config.toml
num_hidden_layers = 11
hidden_size = 64
num_attention_heads = 2
num_key_value_heads = 2
head_dim = 32
intermediate_size = 192
vocab_size = 1024
hidden_act = "swiglu"
norm = "rmsnorm"
norm_place = "pre"
norm_eps = 1e-06
positions = "rope"
rope_theta = 10000.0
rope_fraction = 1.0
qk_norm = false
attn_scale = 0.177
bias = "none"
tie_word_embeddings = false
parallel_block = false
init = "normal"
init_std_qkv = 0.0972
init_std_o = 0.0207
init_std_up = 0.0972
init_std_down = 0.012
optimizer = "adamw"
learning_rate = 0.00388
lr_mult_up = 1.34
beta1 = 0.9
beta2 = 0.95
lr_head = 0.0136
max_grad_norm = 1.0
warmup_steps = 237
schedule = "cos"
final_lr_fraction = 0.03
batch_tokens = [8192, 16384, 24576]
max_seq_len = 256
doc_mask = true
z_loss = 0.0001
train_tokens = 87780000
max_steps = 5837
dataset = "wikipedia_en"
Each number is 128 + 24 x the weight over its row's rms, rounded and kept within 0 to 255. Layers, rows and columns count from 0. Numbers have three digits each. The size before them is the row's rms in percent of the matrix's.

# layer 3 MLP gate, 192x64, rms 0.271, rows 100-114, columns 0-63
043:144114178134130099188094145119135083134065168142123111133144132151100111148139128117109110117127124110112152171133140143103156126149131149153137140112138099156172151095121143079163136116118119
104:112104136140098091103132163101116149148145136126148136105185130146122097129108144160119128175160138147136125092130144151115134146146147173119123148162123104132110157175156067106170125148103123
099:128128164167123120114097113107133156114124110134155146149113122132112097103127168133137102124162173095096117132117160122079153082118140151156136086142131102128149109170129095175133099108166138
093:163108141136094135143160123147149111112097141141128140124117111143097111160151135139127136150129150126119125088130144112186145150138169170108140183144082101139184146164120103115120155118092155
092:098132138146080090106185143135151155148111128154160128136150124116133159113113124140151097153090134098144092101114105126122156140143089129104129123135110139165128100185142147126093075137141142
106:144104141145100109140091116126126115173144172127139073089104123108167122154135124145122131149129100151132108131151147087124155119128123129127126153067095151189122100151107106159111123137132094
095:149105163192072161143103154119183142138143125113134148149115096088163136105110145136136126135102127145089118090111122127130144112116083137119122151109102141134113087156096129129124113107095140
103:115164135113133117129165129141117105128078126159114133129161098123162112154125138147143129128150118163149132127127047120147126143053150185122131130134150113096121154155109112112138148111131108
105:149126132120148112100139117156103118147135116127115167093136151124114144152123065130104143160122101158128105105153140080168164123079149104117123133145115159166160121123159145135101138079165126
096:098146132116118102136115137126129076117110164104085122138125123147129148183148092162146111141166124143146131081132116117126149113081148127110072158102129116182162138174143121118122134124134136
070:123149108172126127121121121132193156156113078136147123132101129083099144105114142118101097135153075070143129144157121130119140105156102151145147111151148154131101107119157102169117119130126146
098:157146115105147128149135133165091107098137118113111182115140143143156113159126127133153142124135140172162109097149112096126100143111163152117124151098196133152152144114153137102170157096139110
086:096123163136162116185127107137127147143111117117088118133139112122169167070113154140119137109153107141153107115138164119138138119146124129144113109122147084104109144083124107174166146106117083
104:139114165123134110129128108150112112153100150099135115160184109099139154132096094134097070131116133127103131136148114163132180122137077128137116125111123156159140094168162106134117079120119136
106:158189137109122121149102140167104142144120129070124113127154112143108114109150120123101136144133139177099147121128152106093128173140127150105140124111169139150144129133127128139135153149048153
# layer 3 MLP up, 192x64, rms 0.24, rows 100-113, columns 0-63
047:116089139180141118125147150111140168139138109086136160156119114137130145111138162118127134123159085102128151125129170125138171125134124127134118115139138161102090150127056132138163094171142152
109:134097129117099162158102113119120126113107141153137133097127136083168099135102116130113130160085140156132110157118133140127114109121088157086142193126085146134137094149145100142170094144149144
094:126152128111102124143157159128102103137137141102099099123159106133147163125134056171154156138137106146122101118152104166119091130117153091111136166074154102116103155132155134114103139136106138
098:186094139115116122132113102144101149134129159140124124092116120143124110140078165154147156100123112150106140178117160125077098089138163117151156109139137164135140125127125157155126115129155176
100:096146098135109084113111125135128158165066164110110098120109118165140113116159159133119161151135125151124140107131179138147105136134122098107097089113150131145094098128109175123123109147148096
092:142105093137104093109145104123086118133126143170124117100131146127153125170141126135122188123108119158156146151140099122169154086127143090154094159127096152153137128140116130116089081141118158
083:105149165083142133083149079100144142099112127168122169107180130143109116137107105125121115119136140117122105138167152128120137141143140147104146113162135157149126159147148132140147144103170065
096:115131124100135108130137153125155174156087059081142140123135163121138148146129118136172166115105128099151131103174122164068137139133086131139135127162143150125114133110160127141119137113136110
099:142173103143141128142168126108180152112188153141136136160143105129150123126154132101090136133137138105133130124121093162134134120117172146112132155141108112171114118147126065098157099150158122
089:139143151078109151135128101131135196179119133126125149102123121083111117108096133115097133137092148088134079127144112125099149144150101164110153124142137133127117135123172072107109130110138141
075:120117131133137143114155094112096170148098135084133148095108129141143140173089144145172147177111133143132083160115147155116125126128083118143159102074096141101126107113103112097128126140121116
101:120143150146125160129155127096136153115124154115155140146136105122156120061144160098148120091177126146133133132129149119097119103093116129094108149107143113087123148171086140080137103153113096
099:130103141128123118114118146070121138142189132144184103103154132090127110167080135119165145129109096126171128158138144143163108141103095112143156124119153112099120108145143113141139124085115110
103:137145123112107164106134110108167118142124182092152165128098132122106082149166128136132153142114138154115136109123104101125086126084128145123110149165099139123174183133098151124160119114101142
# layer 3 MLP down (transposed), 192x64, rms 0.177, rows 100-113, columns 0-63
048:154141095130142130101195129167104113088150100167141086142122130132119134124162094117167131119127176111144093102101124124140122156114107113124085097159113102124103131155138143147108093123100121
107:115113104120112128066122121172139133108128131107128139136132100138129138140127092171159132104094145166170140131139160173102164178110138118097139167095148162121143117125092103144109140155108142
099:143096140118124133104096124132149111134097120143140147103112090156058121137108122146093144160094146097126084110095125117081168174119118163133107087133115166151156122124131122143133116119157125
098:154136106120129114136156108135127068122085131128137139154140105126126105072148109148145106115124146131156123116084116103167141119081152139104105189121137097097095116138115096136137085147127158
099:155134118120128119127086130135133099090104116123132135146147124064122120124105096094071069143156118132151115134138120172177115087121160131147158131107087100144161149130135113133149121119119145
089:124118156103141103100128106114123123129141118143127097136140110140148098122139140086139162139109113154143151125105110147152126043118151109121131139143103087103123142066144121150119103194145152
085:113135122160111108164096109135112119162140133132118155193124091117166130129140158142157131143133099129086141138125142138104104168149112144138104139108107134159105064145096088169123117143148104
096:072140115103121095136142110108160146083118201102142119107152172103071118090138094163128118122123133128147114137133122121138133127169134126136100147121105123115113120135127095155173133151109146
104:116164132101160148130153133122166148144150110089165130136131114123139186114141128222130130112133127133112124117114128170129113136150091148111115173167143151176106130141116118131116115118120118
096:105129153107127124119064158122120136128102156098115155128139067124139150111107108209109126145161130139162116129149145148114163124123104125100135145132126148149088155160136104144124131128158160
081:136114103151181144150150107130136148115142155101126136133133140121132146140107133023110142169124124105130076110138124145092125082120151129139125105115121146101154119121111143154166132155120118
102:140126081117124159130115104136163133101135089152135125131134099122163110115187117135104126113131122122133138174145094131121108124113095156167129160154072176096101129113116093157148150138158140
095:126106126110086135132148163135142110125107122173148121127114148122089123098105138109111135121145175142132149139114144166091124125130114101149085181134112154144139125142171127114173184162111171
104:125135158115141137087090146100126116154108144161152168104120143153145121144199113129111126115140101137135051130103119089116087133095128145100144132147117106106113156138145151115153139142144108